{"num_key_value_heads": 4, "head_dim": 128, "positions": "rope", "rope_theta": 10000.0, "bias": "none", "tie_word_embeddings": false, "init_std_qkv": 0.0271, "learning_rate": 0.00225, "lr_mult_qkv": 0.5, "beta1": 0.95, "doc_mask": true, "max_steps": 5251}
Each number is 500 + 25 x the weight over its row's rms, rounded and kept within 0 to 999. Layers, rows and columns count from 0. Numbers have three digits each. The size before them is the row's rms in percent of the matrix's.

# layer 5 attention key, 512x384, rms 0.0416, rows 284-356, columns 96-191
094:541447493462514465549487518501508541521492497477531549531499480488513477508497512478478502505478476501484514481532487471544514499471502509511493468501537494507490527488509464543508511540525483510490483476440460505530496438528521487524494486531518516476496496483466569497493465489528475460
101:484498496472552490479566516483513469461536467499486489479517578512484536466484506525468536540499501487524519485510526479465471490527498492488553563516482517498497488477505498504489517475485447454489511530524495475492472522473490525491498506479535482502476523507529475461521511477482516502
089:458549531523502480560458506513508484468497483519456512486521496433493552496489525466509509478521564496479477486492508492487495520498517522512525509503482503506508505539505534497496540480497501481535525473509488465496495532472476560475541531478488484477488486495525495477513499489497449510
103:485514520535526527461520487495543528459546485477505494471483552471475514492467521496495499460502476504484528516502509536504538539517465500481476477514516496457552509510490547484485493528533497467456518532452497461504486517479504500483522533496479470553482534523511517487493513479454515487
116:500534515491514499521485502513510482493487473494486527512488528459484479482450494523463517474488480511486510512520533518468499508505456502509513495466517500468469501463508508495515486460505466488476513518525483485514491481524472489513543510499536458494525499509523513510503538504462500533
104:505522477508465454492467506498492520515470501546502483471493457519525499470477515493519516557517525466542525468465527497517499505548529494453498481554462494511544494519536490495487500547506471484509499501476512493480476468532495494503495508509448542509515496452480497528504473517504502503
105:522518508500476471479494491453487520491497537543531484469527520489525497492458541518545522538515455512514491520485476533519498500516492510477456531489532534482534474498546494491517511491522488494539522482507507527492531521524527497533514513495453508486481506477526471475478513522506466495
080:505497523513509498448498481472524485520505534498509512514475498457527483495459504465482477509480541535489446508538481565507509511489528503526523509456492530521466494493477453535512504499479486486547535474508444478548504508516510490466509531503512490498497487510507499490514514514486469536
076:519515538520457530483496465485511520501504509494476533515482477494527467524487511460528486472510516473493485509505475524447487510493508544492462530448516472466493502475489471512522535475491526482528523492564474479550540536497495495500499483483539499520498502534530526525513496507494479541
086:517493444473493520502543488532506481522478525517510488465473472480488538494509476505475513505439526518478482465499538506452497484531500484502529463492443470510484497519471520480467459528515515502445498506480555492474513510515513545489474542513508529524510481507509511503463499494516527484
110:487473447451482560546477511490489538483521507525490479456478480462498493523546512520494510508503500524527480484563519541526481508495510486506531493515445481514516520527500488444507477531488507520467514512500483515464517546517512539473469498494517529554473527492493467450490513503494515498
079:514510449501486536527520476514466496466494530525473439486445443483482492490526487514485559488472527501494471490480527498487499485494518483499530520486469473499454478514486544519480484529553490509477461510477514475466513512520539526459492495538540514534512527525479459498495551470472546494
113:509483465516517510503517485503513550518480508479491491458499492473491525506502481479522536522468502537505481520480528522518501521496481480525488514486460465496466519476485506506514486495500481528509530483574512504498498522502496482510502459545484529520531458489532451521486499546524507499
081:472532529525498469465527499466522520479462496492479488500505566487459531490523517515523501539510526474504520488479443482485486511484496497502486520532478503491531530497512483450518477459449518493548551479514515521520504496464452515516517469429459493491483495533536495492531497502521496517
080:513524507533520511532511493491495458499525528512527476498470532498507475492486509511532544468448503506471530498510487546486487530496467511517449522492554505525540486514524536529487449462518494509506533490443527485504462505500534546483549522494494488469502516545457441506519522476486483505
110:468508558532510497511483489492532472511540472461508523486463554474520517523478508464513520488503467465457480491507488520477504506504510506486521564459543504494512536480463484546515546487524500470487488487489508493466519505477486514510544502525539477484493482496458482487477481516483433537
104:501500455526516448513505502484475520520466482488511497528482471493512473497516513483487500483493497451530477529489512484487466491510460499452555497520493497488466485498506481526493485516498515506505489458563474491529504486520512460526528474524465527537481510486502490520495518512485514518
100:530521538504488526520485534499483469519482513484491492493474526508529473510506528515497479506520494514463489481501483495463504518512492452495459494482499550534483506526538528511497502542532528492509488518458533533480489519537493544496502536475552527434477502491497519524543541483529492495
080:501516529499511479494529509503540489531496466524518467478488519533488551525529497505499512478483500509505493475501485519458506487517495478460445510490540517538530513544542501530523488516507520469487490507461526482426466495501505520515485548496476511474516520515482466479491561474469509499
066:534493483518469498429486507517542485489498470498512475510515522480514497490489524501504439535528477467528505486479497511556503484501537485468497485495482498497535522530498450488464487505477505464465512482533542500492507536452493508515509489516493529544466481543505509499548530506532507456
069:481506523492474491506501515500493525524488499509483509477511458489507489491484537474522471536504539463521535487455515489535482488468493499517511488496472467481520465532503441468502482463460531496517488510558517479541513494475469487511485491476473475525490499454524538525474472528539508495
090:480515546503501551514490498495487507459494488520479479525510502507535544470495502496501464481528526469498504510516498452516478513504496504495544474494497510477531504568516472502430514481480506436455505515542536488527494465493465476509503480475533450506475461442519537486461456495528520500
085:451484475498532510548517497522459578466490465467530488521562518484471464450500495541488532535495501513515464521487535514470493548481492496541542481527496496480496472486486472509550524477492477501503488489527469495528530504530549467479520512516453463454512502454512490525468494485495523482
085:485493509493527517509538494486499476493491484501486504528529546489483482503510533523481515492506500499502499531535461546533519503483468506560507495495522497497520505515518475509495491489544508500546517509468484525515509485509526542488552524485481483468495521517496519505527496471505492516
072:495509466504541503503554449463515491479504487469484488479519561506471510487513481540501492479498498470517478533533486511463498505508473502495452533491530520500499539511515518536484475510513449498527486525497492462503464482499501519484464542536470452520507464513487458527504535473487491519
066:535504530517497484482459535494495495499493555496535536485463468480530478496492493497501501527483507495479563472491522510546517508451504491518477497491476519481488514487530487461487518570486494505467506524538477493497501471496493504489501494507513540503455515490528494499516502535516507482
087:480503505524500495468454519519467473507478482503514512545526474494517478491520523520525454439523476514477465477505491468543502480488491514525480452514498488504508518541517474471526506491520514470510484489474539500504496488482471518490508526489465456483526538458497529508535462507503511483
093:526491479512484557460504466465531511500521534513489457499483512513531488492524494507555470486516511493473497499507471510489512507569475471506479524509474514487508516510484547517512501474456495488463513517477531504487501569501499495521488497484517501497533450497476489471535507500493498530
102:456490493551547498487545539531478489521507490496478480457545583537480531461483501481521505483510511507527531480449504506482501529482489423478482519481483499468475476477496532499511449468500525505466530492503487483518481501513488497544453485477488523469519494516503468506547480506501515526
095:466465451503486504524473486507465515493504510496517490546536483489507479496521515464497516483493495504505477515506483448489533524480510492473504484500486486493537514520489497490463515487469489472441498520518528522527524472525473513524467490442502492476493492438541501485514465496542507496
099:528443476499479491491516532513488473514544536457490509515488528544503484530501504495499492511525518483474533511482499483519469469517476484462453517487465503488490514475512532522505509505455507472415505473468490507452474500474497487525453475520516529461490460493498483477501477521490481507
096:465540500544478513487475497536538532506502464499528509498536521502521532489493499517532497527518487529492489513486538484463485474489495470484455514513518466445520489513499532520517565479484542554491497500496511478453498506526476473494505514512482498484543479497483497481508487519538525508
097:472520472504479513494480500435513528443490502504513534539495528498466499468506523543477470493508521477463485511543510476529509504519519539539504489486553500504508489469495468475469510511521535497538557496481483493475523506505536521513569534465446488493498563530519503514527521470515495484
102:497554507471484475551499501474504467540480466477511507522483505513494494509473517491523472485493490541501491503460508537482467482503482492470513479521498498479483498506486483482524571506523503520505501512525458468470489541486448518529548506500493505512518477479496492491507508485454461540
094:503468514498471484516503499487485512558504485467520530447462544519507464486478505461494482493471534522541533451515492547536501515490469514514462501506516512509475561475496505564552519533544468481546481485478474526543495525549480486496483520494498504489471488479476489508469506524482503486
094:490526543527575508499472486504479505502471500475493479511505544510479537492526497528486461485492499504518483543510445485516496509513542481504511498469511502522501474497470481497464530518495497479545515493522477491489492519525540515508536468499428472526502532519496498513488487447512541480
100:476521472502451467483481469479504532460488509483493490490469440525472519528474446504464462512525517499470492488557466499538493531478579513492503485531522480492493527507476494453470509477527487484555505541511490510537504517487484517505536497449479484509517499519514509512499473517547476496
092:509462486497565517492503491522500529495493493509499453450516522475465539487532510478503496461506472510577495463507496465492526503523519458459504534475469495483522495489451486507518473463466482506458519478522500482539454488516530458517460518496444497518500498520502521463466481476526548461
104:494547550556499485440484497477509471469513485499527533462467562474507504464454498492534527466508482515461461480506505520477504498502492468499481499489509516500532500455452509506503509478504525479508538520485514502503489486468486523493550545497489473467508499524455487510516504510444455517
095:494478495467537538547508507528474492512497503535471485493513517459474455527484512520473502494530490499509510519507484516485505489457491535519513442476478515492469471520486527498474496513521496510461476483467469479508488465517506508487491454483547471476504474492507540580520485498491510505
100:489549524513516507538491522492500472498478465479517504495518545527499513473464486506528508496513505550518534535491515532477501540544508516518523497493485528466479492514493585474521558485467512472509533517513464477514505479513476495497529490503512494473561532534505447468550539518496497519
108:461523515512467462503503502475462530484514493536498511528491484468511488485503491519514467497518528503485465494526468461564505556474528512543513502553513454534493525486524434488498552503538494487518535476491529541544484494520501483510527518520506486487510515497492557529493494506485517489
098:504549539514512507513479522516536475488491494513512473505473497464527480474509503517515497466532508504438433544501481504504509482525497504563560472478499521496518498515513514509505551490536493494528531491496502523461516504479523520476551529502473470462529518532482507508549527475463421510
094:474509536491521499513525518498478485528511431459509525477498563469471537469496484510508492471507479493495485508502501474525504520508473510488483499487510535489515505539471493526466485512505475487496491478510473489519485488514487500491468512499506500502501483477517528512510509532492520477
102:465547496497464446527492514514517508533512502487507499518452506473500496479527488483533533509501518542462521491539504516537465475475497497436497485520491521502482489508489480494552556474534517500470512511498482520499488521492461490490540501508491502510491509469506479510499488477452497519
096:494522495529496504485514468498512513485477495496478475535489531518478482494487520530512496520485497538488496490470494501486477515513540500537475506480537475489476526479459549516511502480514464497468508528482488535526500497478467469485460443498499512478574500518502486509519544533469479478
101:487479493522515511501476481526489491510533508512487526509518510472496482507502546490487471493528496512496474500496483466488490516499508518509479495495508506506531500468527541490509510492539516481535508436474502508544495471537519493481494515486516519474497522499538526514535499502547495495
090:524490479496484522480494482515508508516464509516533548511519479515544458526481526497497487528502458478438494514517515464504513475529442480524514495478486538525552490474534459489533493533501501472509489495487487523451502508515530480471512490460484536502510534455467531502517478509510484466
091:511538532487525505503545489493546506491506476532487489524518504492505506464447482482506517509495533558463472498490465511506488499501476476438514538476525486531493489465473526495541503479504507478525491509491488477507484474510483484540494494569516514514490522571450485465450504512505519508
099:444543469503519529497489506473489514451508498464470536451525507483500530496520533509479475504515512493563528515520534501497494482484526532497542476501498499473517508532507504460455497513496481431504554530512484499517490532524503539503512521488518460491514517482509518547465495494552514505
102:478512450493519524531524488460509533500514525510458494519508502456497519489497519525514480523487490498521516491515518485500478470484525552502535471521484518482528497532477486496459486510498469541521483532495475474512535517497508519448483541495522492547503500461533552555466494513489506527
092:488474505484493490512493467483498462484495482488480504494469565475439506517495515566509518451511521543514454486529474513525512485502449505511505527519479499523490536524488469503498471502523486498501483456503490507538500476491524513485497517506465467550480498492544493500491532457500474503
088:510493499504442538510509518507536503532493467519482473475476456458498481504492493494493531502504533475477498514515480532475492513510444503526517510537458510519539465460477526536481502501509488523496508444492501492504517542535489477497510468514538534514513507492489495472496505520464479542
096:489543491507532484530532507504479494490501481502513497551505522485471483503482516531516507489484521530469560495505526521510502539528495506541476492516520494480510482504492546498517498499532513544527501491470477520545514433486504505502502474514458479508482549531490469552526525510437508507
091:497493463494511478522541527438455502482451480473443532478485478498453479481465527531492468496468521473536516503531491492524500514501503496565513504529537509522452554497482538526472511516557492508560505501502471511583487477505503500507506529543543503489505528497500492492478538534498484503
097:504484445496535440463528492535463474509525475502539460584536518482513461488506491514525526456513490514534504467499512513544465468541471501476491489522511476498529500520523508509516516498495448497476496488500485504501517497479505503509492485538487510518548488522507495474539477487490514501
090:526509527524508482496483487498536475499508492481509490505526488505524439497506535504521511507482495488446487492476516516489526477491472527545500508480506494510506455526508486492471517473512535538491510489493544497457514506486520515518502538495435526434525519533505441469521531547483450525
104:509500526490543501492487516508524442492476470505476471522428519467499498460503496521507563502499523525457494504506500487524507449497513510517553490457531518480496502504510503496525456479510485503489535525497546503532484460499540476498519495523462447497495497534508487500487486483435491515
105:530492483500511468521527517473518511525504493523525424537448498487475501463510476503531495518493476472481471501509537466475506475520529474481504481550509517480511495517517470516475511481520518529529497510525494488522502505495524522461479496495469455484520467470481499507482460496464471519
102:514498492489462462500529504505470534549460516463493522518482542462479478505524486501532521502496497481488535521508538534481483517475485497527414535501538528490473505466510511547511474547518497575494465465492482505513514532466518458520486483532489527519471495477529474439495530486451491480
103:492532530490470450441510534471511466486500517531504515532476483487578534510514494538515514543529456493513495487483488512484531456546491502527532491495462548561508493488501482518486503466473530496534477517506519435502470516477509514489492525503514495541492513505506478422500559484530488509
095:479494500530538508516448503475523510492515472455520476460515529478465506497518506502464469456513517508512497473520492484513541488517479467494464448474504508443520537496476515489516457478477489481486537488535514527525496472494528505493537508482463472477520526524516505467523506517527521489
097:494478489505461504481485468491464534507474534528482449503506470522472471541552484514481503522497499495506552517531462469541492503481523491573465500495493464503524511493486493486519480476482495564478530495504529494489529473477539459508475470539506538520484487525482481503475503506530567489
091:550464498500516512530547480467503554515519515488539453476474533464451490510530493480532522499480509506542500485519465494527500522527487523494489532534482500494537520488453489501469528479490504544529491447504476527519481489513477510490486485491453496465517492514501500533507456498504500483
091:538494547502516533494454498511527447513494518493506517460440512479579517538562530494513505505506468511451507499468493496487490446479459481521503481492450529544512504518492528505500506507518532516474493462490532474438505502496487537448513505510536501491500508518472542514547493511480497515
091:540474470434491476498495513529522527503490498524530494511481450475488519491563481503518511507486465534516477495533507476474517480496553491453533509524465513471511522512524491486521502499470489517498500515496474495520492526511521484522480487538445515528520501452488515493437509442518569510
099:483481521519512513491470487553539444466504510505469488436470518474509510482503542468470497507481505530503488513547476486521508460508486516510506511518460485498558469520484556482496510478478501484467559520511546480474467500461501508468534515503501525512512516543507468497497494495533458496
098:511484488488521545530531490487485495522516460514475504487525494485474487511490488481500548515509532523530504515500527503454496523505493484526504506489498504504505473485463497505499499489474497498487469503470455484509510471496456493478486435469520494460496501436495513475493469551463509524
099:492487488491536493503509500510460486558507462524483462494518496481503502485509538490496471509534500534547462481489493443541477479509450508495483474513477480504482484534490509502482482492530451486450497454536525506549489482521480475528488512491465465475510524453515517502485505502542503486
097:502522523465513470550575497545512496547488511505517521451525502552505498489499514455494542530490533494513486497476441542450505503484475485504527530456498507499478455505496525546515487469521508533530471477526484515472495531542516504502494451448479531489511517488499428513491506518503508537
092:501450492460513495503474489512530521531514480516493456500528530491503496537507438470550503496580478540557487487497492461508458471512547527474517507456475518498488452517449495472490537522454476490459497498522471452530459506476468524513470461507487496486533495511525535487490486502520489497
093:528460511527484485534443480494494518532555515505452470487458486506548497532515527448521491485470513485466492464483521515508511489503493540514503498474471481494550479491480513511456506534526498551488468463481507484500558507519497493488503519464488546540491511448496458490495489488455481501
094:541507490522497485506511484488496520553494519450521507519507514545512507496451505519477447481541496518471524518470496489503460514496496494501449508457527485468477500486494498541501489524548507512477464463474474515511494523515520475503458493499534518513489467491467531505542524519502480522
# layer 5 attention query, 512x384, rms 0.0423, rows 285-356, columns 96-191
094:474469509498516505502526467528473518498514511488438543473551510555483500471507502451473522484500501538520495499521550435514472478510539488538493488528467488496497533550520515534535478543485464507453505475520532523490499499505519477498513485480500486508507486435523483539470445518481524498
083:507477504499530500524522497473516533503518507480528498523480470516461538530494498552567529509474473490523517545511521528526497506440542483455475507505466500504501511475482516499510516522514476507522491464523531479523486498477513481477501467499509474472509521493506495468459495511531485484
098:498497468487512504474520497501480475510535499481502533500498464574498537497507514502465472467509521519513516513482476486522516508511503512536504514464499480490479547488480551491479539505475478509520550534486491496502491497513495518494481551479522527506544511456514475504474494505499536497
088:517520501479536522507501531488537472521462502527489527501525502501497492520515539509464540516500521477527457508471466469509497461525500509483491493517495489496509481499481478493484523466507487481520493537477559483504508501498536496525502480479533476531558509469496492477482504477493480488
082:454478508502512508524503496510488483479506525492510451525494473522485519504501519505517460505540472491464519524553480541475549498477457523519444502485527464518500530508487544471484523492528515507488518528490448498573480502498499491557549515511479545488453565521503492512506484516472501537
082:457514495524512511516528484528502505528504506481486526511486471513487510487503473497501472493530483509481531497525547489479500505508506510517455503479546477470526496541508460483533488545523438515533460568480477494540483496481490476533528449515493527500525493535487486527529466513522472536
072:516462533485477518520463465452526467463496447504491541488503545506515482473515491488504519529478536475500479503530476494523445508492546446475524518517502499521493535442483547493449494504452534477514471459485494478498492491520524537452483493508513470514514500454513528504493526523533487490
075:494504511496457514513466493488503503465487503531528529462486548511474551473459500515493529529483503470503511514519490528502494454490544473478540489517464469525460506484497550472431482506505523511499492474511523496503455497465545500472470528473534475493508493478517498488477487497504483492
070:481516491496478473483539544516512489509479536496486465517512474525542478536469512488527504455522442516468531509505494497501514473478494539516423514482528481496512504470506455512522458490511501504477508494490478528484544519488533484567485485531494510503476523515468442486525499501488501491
083:447511534495499477548529537519512507470511525529485476504512490550506526534506508511513529485548480460496538539514499501462544489457516502489442464502506481523522515503546477536507488489502523512503481503489508522537507528505485503517481504497480495487455460497450485496510499503495479527
076:494502473550515491506527554544515494569495495501538476543492510474513477561516460509490469494524499520505531538527512481463527490459544506479448505503523520480522518508527470516533512446512473517515493507522473506512512511526501478516529508491534488491489519481458503466517513511489505501
095:483534481462457522495507530496511496490516537546519488452519538518525507503493519529478500479521527533494545475457456504474528459482483535473521466470476532534502487475504447514477487448509516511503541516497457547470532515521477486520503514483516500471486521501454498508504537495459532461
076:476470538421454519467452515488505495477530516573493563431530492563502516458445497536535554503499494490488510526493496479456464491533514495523498506529479513547473489496449540508512510566483503490485482507479530463502512521499482507489472479500478478487487496494495478498510502509475520478
072:496530466494513532478468476476503528469519525450443455507525477503483442448520481481490481471498502468490489494504542512475509517548430463571522505532515504513484518523457512459507514560491481508514476517501474472483537493475472509478534468489504502512530496539510519472517492521508473493
093:469473450547524467493482474500463495556496501454497533573534514511451496522518473474522496516528526520524494517502518500525513485537525487508496445500538528509514536513544494539517475485545496505493536480549468490523502495511524466488532517492550479490525511470509507501511473510527457514
087:539512475533526493514556498492501492498494505549513489513522571459502452508517514490488506514544496520523496477538487487520515492488487544469516533527539509490500487492537444550519490465552516514527515487452487482472486464558522491507498551461494499491523533517471482510473531507526486533
079:477485529463498507501447501495550495488504524484539481470481467541509507489505480491533565492512520428477515482500445510501425505483465517458467465466473476529524511493471468477496485511512477517515455456561518473513493532492525510492488501501514465480552462513480466506513479495445476500
077:493520522461486544499498507531504532460504511490493521433454431552479494520474525483470492494501486472499529530477531530485490510524482529531520507501512482520492513503462496448519496521467466499466448508493493490514484541466481478505487450488515540446533483449509541506500454506482510472
075:514481513532535487542515542507477491512477529513484494465505519513485496516498516567532524506503513480461543482485455483483544519487542498481459513485532484521529496441501494505473476498467521481487493533476515518495522513531531480458466501472495470497446459508475501527498505511479523490
077:543469495520517465491485487494500469493479481519497527521517505459507461509494512477560521532491504515470532490485528473528495501537531484475492518509502548520479504497538530494481504469502492466556506464497515533502512467580489507483484519463506520478473567557504482501503534468522518550
092:468494521504541470469517459490522483469482499488505521542500474543499505536540518494495499521493517515489535504522476516506484493517518499508476545534515533523477464487547490526471492480478459456506548468521542520508517520474503501486478466477450498446487534499502523471484529466552514491
082:517493518524488506498521468531529466471529508479498490498478522542511471469474497499443490453513516511487503478535526512471516432509524531497519540526494522493497494499516508523537530499534522463536513485523507506499457475500492517499536521511552487488507458480530514490515499520561473514
088:470484482507517476506498517521500472522554515499443459572498461518499452469476513496474478482508527486437492506523518477474514494518502478521482499498498497501525500530511552526510502506504493500468473493509512488454495502461511506497511428501522481475518527444511467489493539494508483501
085:484486490485495516459486502477525476517532473457463521494494480529516530532503490493522482460458543529529509459465520490509504466553536484510530441511476504486532488505505509526521538519530454516464468547493486494483500519515487517510484483508536509501529530457514500501512464514533518484
079:460514511498500533520475550461511495476470521557528488466472519494510485529520520527563500496520489500500493452494516499505470532475467489464473534480511513515536508477513513483463512501468556512540487465459476459498510488516528450457500481517527467553463485502481519496542498472493504506
082:518470510552508468479511528532487489508501493491526492528513458507481526521531464490496446499492482519476506475535486484543485531446562508494492542471493477459515515497468542477503501531514530482495492460478554507464465503531512472465479490500471482509486503495517496477499508499525485521
096:466434486485461469474469481506552512481524539538484501477465509519505508463505514496510494538498491499518530534489516509471513503502479484527500457490517492487494513491493502492448459482515501503523497519511457461516479477480483521469484483533455500479489522506486487450516515510494510493
094:510498505505481520485497462487490532479540528506535523463474509483509484492480500501507468504510509551485528454452502490502479498540466483441503504462480517490489512462504500466462521482486472499533499535495453488448508476540473473497500522522493502478472479489507519515511552465508511486
092:525512541528513498471493496484488500495450505516523471514497505492493528553533526528565505503476507509456504452487476504490472467469522474468438533502460530518497475499482526515448493478479529472537500447507523542475473530523515529518474511500500480511458492502461523490541509465519485471
093:449475491505536516496496523500491521484485507494553490454470437501513523532503463496520444487452505515509492461478522521507463519476512520434485451489506497498511547497485537505478546526496496517510508475508506483513493487503509526496488509535487501509460485504490511459508491528489471546
097:543504485551475494481509484516487517519558473521520518499472520538506518521445519496524478525527547519486504485454531478508531529535496524507486537485519498503502441519481502436466488498471498516492486548457487498523514480481427451504482527470484497477512510534528522498473534510539538512
090:529527487518484494501515505516465515469507458524486488500492489526482504523497485526501552481529512524520501536492505527480527490460532473516491556537540469548481530512487477484532487551477518487456484546505494445502473528483519449483480487499496469445476500444545501510483493473506495515
099:518481498472516517505520500502480523522502448480494516483529515458493507502518493515501492520481518498542482501475496524488511500508520511458462546432494506496442497508475504434514471519508488520490469541461555480491522494500500449480485517492494516472530479451508486535507491522509493488
090:517492492487493510494474515550538511495498505517502499503515501494570482512498457501457519490485510462543484513475496510530490482509466530502526419506455492545480530523538483499494508490532489544544479476554479472518513530463530519524510498499532529517506461463523475516551497501466483520
094:527517507479522531496500510505490520492513509462489509496464483464494488510503519510518452504482528456472499541506480508476500524478495458500442540486532486448478551494493505471544503541504478473455483523494509460543472459493513490501522479467470534463538518471561487497455475494501495530
101:501543526496479485477463546481503507497440499495519522507501463459503522527481500510503523546476513454502514525568501504464536476515503498491457480496502466515439553499529458508552501463501479468486508477490574482487517482474523460484507513499505503493491482462522491537490518501460510474
090:515497500514492466484500468546527468485496539515499543476485540536472512514509528522468464498538485528471528505493498504500505515530496474515524459525465528495520450486519501519496504472522484507529502515500481524504487502530484502496499545492486507504516513545503497496521497438460559505
101:460498503541500466512475473505487516550537492499503526520502455549476527489492481531503504541542460514516529524507548495515496487508512487545533481490506473496494526526480548473484523542495460484506510506516458498510490484512475490494447513487520519473526461476515499466476517508509508541
090:495512470505516538549488476508497502525506476480491496487481468432522510524499463504571531502484528476491486477518474531493472479483516467406465489484473469482519550451513481495560465541538526497500497438551525531495509522501507505502506458522516450498458477424477480488475529468486478476
101:500498496464512562536501515520505491521518485472496539495503483464479501487515496562503523496499486498525465503508512463515479507478554502466466468459486464487509502519464531506515452525490513523490480493477517504506504522509511473461529458464534480528467443431511506515517527484462472477
103:497505487488463455456502489515467486493496546534481524527542503561475509527450468495495491528533507545465512534537450480463505464509486537514500493515497486483483495532512503494476494461479523495501497528507515491527456518491519490481477516520507501474501493541511508503501527496508523510
093:488475481497509511531475496477505554478522503496518481475492500548471505496484502531523523525499503468479499490537476472485451481482536517505462535503516501469514552523471531520463484490489489467518485488538457492519497495494528501511472465489489483498487462429511492464513515505501471516
094:463499535494519507499507503515511477510517499475483508506492463534467508518488487467544445492485515509474526480472525489495499489513527500494460466472478509467535534504505506504505524539528507507502518483478473531501464555536508534474532450478541502478522512505499492523483493475474484569
094:504487486507474520500489509490464519458528458535546512482518487488502511492510519502485471519528468508525486469499533541500500546493539501504489514504535483516478490524498489423475486516476515499551457480517538450512509514479485483490467478537455496480494470466497484489512536513535499477
096:452488469501519547517481495511461475536462511490485523496487539480484488520470481483532539529484507527470472467497467477462487476506501466471473495476511485493478530496508492479470477511498496494508485532533492533503515510535541535496517482492511495514474458475490515509500508485449516494
098:484522510508487486476503484556499506555488499496509509463462447509507491551471500530516469479484467507518508472526511492492473473473492486484450509447476517467484509521496515508543498534508472465527516494497481534495514496506505538527511511455533484493478477509532493493471505494514472546
089:477494555558514434506520456452528498543489489516496493499475521511505488500521486495505470498496520513513495469468530512519479520484486560533499507540519502560518508492431487502528530529546507485510473494497498521495497532477488441518516483486532471501467529482496546502494456502489498491
089:498483525488492453466549532496482481502494528463496502496513522543463462470486495504459456513534486515498533487507510497493500500539454500578503486473494476498501510525511509498486497496478488515540507503517479498502500445485475495535476507530451545496530509533512511495472502559487496527
096:510495515483488495478481492514482488536507501521453508523539484527496511517520543480512537485484507491480514505507485462503502538501533511472476552527466462490475483512560498521551524514521476516470497504486528506535544539520503477463464489458533512477521475481525489521497517474461512462
097:506502487488529520501477513493526488514492466508486524551503473481507516515509516459578527502484535495489502485489515515484511460489538498474452491491473515503512529503531505480552500513497508509492488488524512517529506504504512474478488449491505482496497525487476479516483523488478525483
090:475511506429543526516490489522526488494525545483483457546509468510505547523545480510502501487518481492474492507501489472461515478475573446480520462523478503479486539484509503530483459495535472487487485514538504501499475508477572540465498442500485495521501501445452480546481509499460505516
082:517483485452510504513500452490497555488506517571497504498484516471486497464435494472525546517495483496480510499493526495511484464479488486499531426522527503542501557513480472456469491526488532491495508487513472501502520509451466506495482464491470522468473516476498470506515487501485514503
092:503509446464591542548497514522460497523475476449474500527504504489495498538468510525475532500503503512470470497499479494485496507458518480458477494468539449481501507479503497511510507521489490484472504464515499497499478491490566504526520451499494470532520487455526485495465518488507449531
090:523516467426549473493498513502547494503524484516472466551510505492500500492498479494513544524545517523540490502533448474445491487517469492482507464489460458483468557522503463495532497490509502500453507451475492489502482464481525511473495508484530510496491478510516495551482488482479472494
093:486490542519553493483516508470479484501489518505473481486527509526521480507477504478493432500472510542475478487511487492462547500512508504534522509509530532481533518451469504512469515498508522512493490509469469540486476507507509494544516525513455495528504472523473524482491510534515510519
087:463508487550510506489489500477446542485513517526495522481512508510459490524489450504521495467511495497462495526486503481501498524473517492549481535512510505488544509562463502486473481525529518478495477502473471502501474518514456487539529449514493457510483510518514538461497494435559510513
101:500503502508512460508495505441523502467513487505487450540541534477473516485538514521492524498526478481496498508512463483525489508490490513460516496480482543508488505453468514535513520478488519486535513484507510468506497476507554508493432473501512506470504467491468486522510539528467507526
101:513484503488543509523503489525506525518476429497508509515519506498485479475502513524465475495527485483526515535537506463522516492481491521524515491522545487505498476502547511463521479523421491477461515477463467507471495482522492489494528481499512532488480514492524493521500491505523556486
102:512460468490518507525500498482506530503505490509520479505493488476515518515454507471483478483504522527510504511478506484458539483520503483455494464486502523563544512462470512497476495507489534519487473470511510475492483522452532480520511478508510505498469538502478509540517482515518458490
098:515458561499473483486510504490512509509474470514480504499501529504461505450465468475455505500527490525524508496480555467504547490524548521538534501487519489478508449520453461500493467461544506545461485517477508506504497519509476519531518515445495482514494515552512484534510509509498544454
091:513493520469512548526488503533531471479516484516479481427471478529520507514549509531502489479514502482508507514496458516481504518467519442493476546513492484515497513488520523545522481491517500475490509528474476489519494533522507509482511476454505487487468468468501502504502521469513492523
099:468514453504475521517505533504525539498505519533486472499477532498487518487516472500499538524499496517450489488462508519516526493513514524484529486564536494537525501471509463487499493506468537488496515532498487519508469505490493517535524471543499475478459517539482501480475508491492560491
092:479527505495490525443468493559490499496499475525499550536541500526521544493513480537484492534523461501505503528538511514501499432472524514493521421525493490479490518526551480442508494535498496514486480492500468520489472506489506525494508514506513492492467497457490506462502469469484577554
088:472496532524479556530479536485500522501502487500469509504484493515510511457507500479526502496509499523485473471502532494543461526490531498453527457503456553456545504520490495541459528527568506499466499488557478491479504540528498546490544484531497483488492491515485502516483497491501460501
084:538530527505462462487494497503543454503447502504520509483478521485522524521545520515470497516529480493500493475517519466503577519492527505555524526514511503508469446506523450482507472476497535504508473510445556509481520506546469494520515549498498504493474518560481484513530498514512535447
093:472494514502476495461515473492476523493540512480464504479500507544485565491563538513528512493510475481469518527521483546537519512452503478507518520537478524519481504495464478512500518515478480484482477537518503477512531551482510490500476458478474490490519491497515528453506506443512546504
095:505507541469541539498529490466473525557498465459505510534497520459488509507503475498502538498493528500482494477511505520505462457476536495428502464510466495543529504490498513535562489528501507496517515426518534537509470524512512506530492469473539530530488466481449520518470461530486465527
097:531491544524463474527478460507493494539531480548508503470497494510471475489514487474492506460486504503492506466445468486500527565490482469560476539530479492527505514526467462546516505492504517518502513495489485488486486542530475489487502477475506540495515500547506507470485556451513531531
093:519516512518507522502471494536480499477452495475480489480502522483488455416487519454445514486473506502476462501487497486484471482544445482517479513500497485505494499522490455484490503486483469496473459503530516528492528529488466510544521480505457501565489536475469480504516479475497485493
095:514491523507484503471503490500519503518496517506481575472497537505476509518467548503513466547481508501490488491491495523512522520533505481472457446482520490509519503476480497474505487507529486530502468495490488518484534506517489453510467519504454492512537464508512538509477531515512547506
087:483505482556519555521509484489494521462478492539495492493461477493520500502499513477511483509514499488521473455527508554467435510476497478497496530503470586492484511521487451458495509500498493482497480479541461454550497512470468519529539466521491481473479511494498481477511473436523483493
090:477502469470501490517486535477512538534488500476531472488492474516505471490477524454503447515497543524508508517473466520489497477526452472485467468460506527523501579489532511474491512520497515504556516510516474495518500513486528498481551493568492547501510500484471481489516489499499471554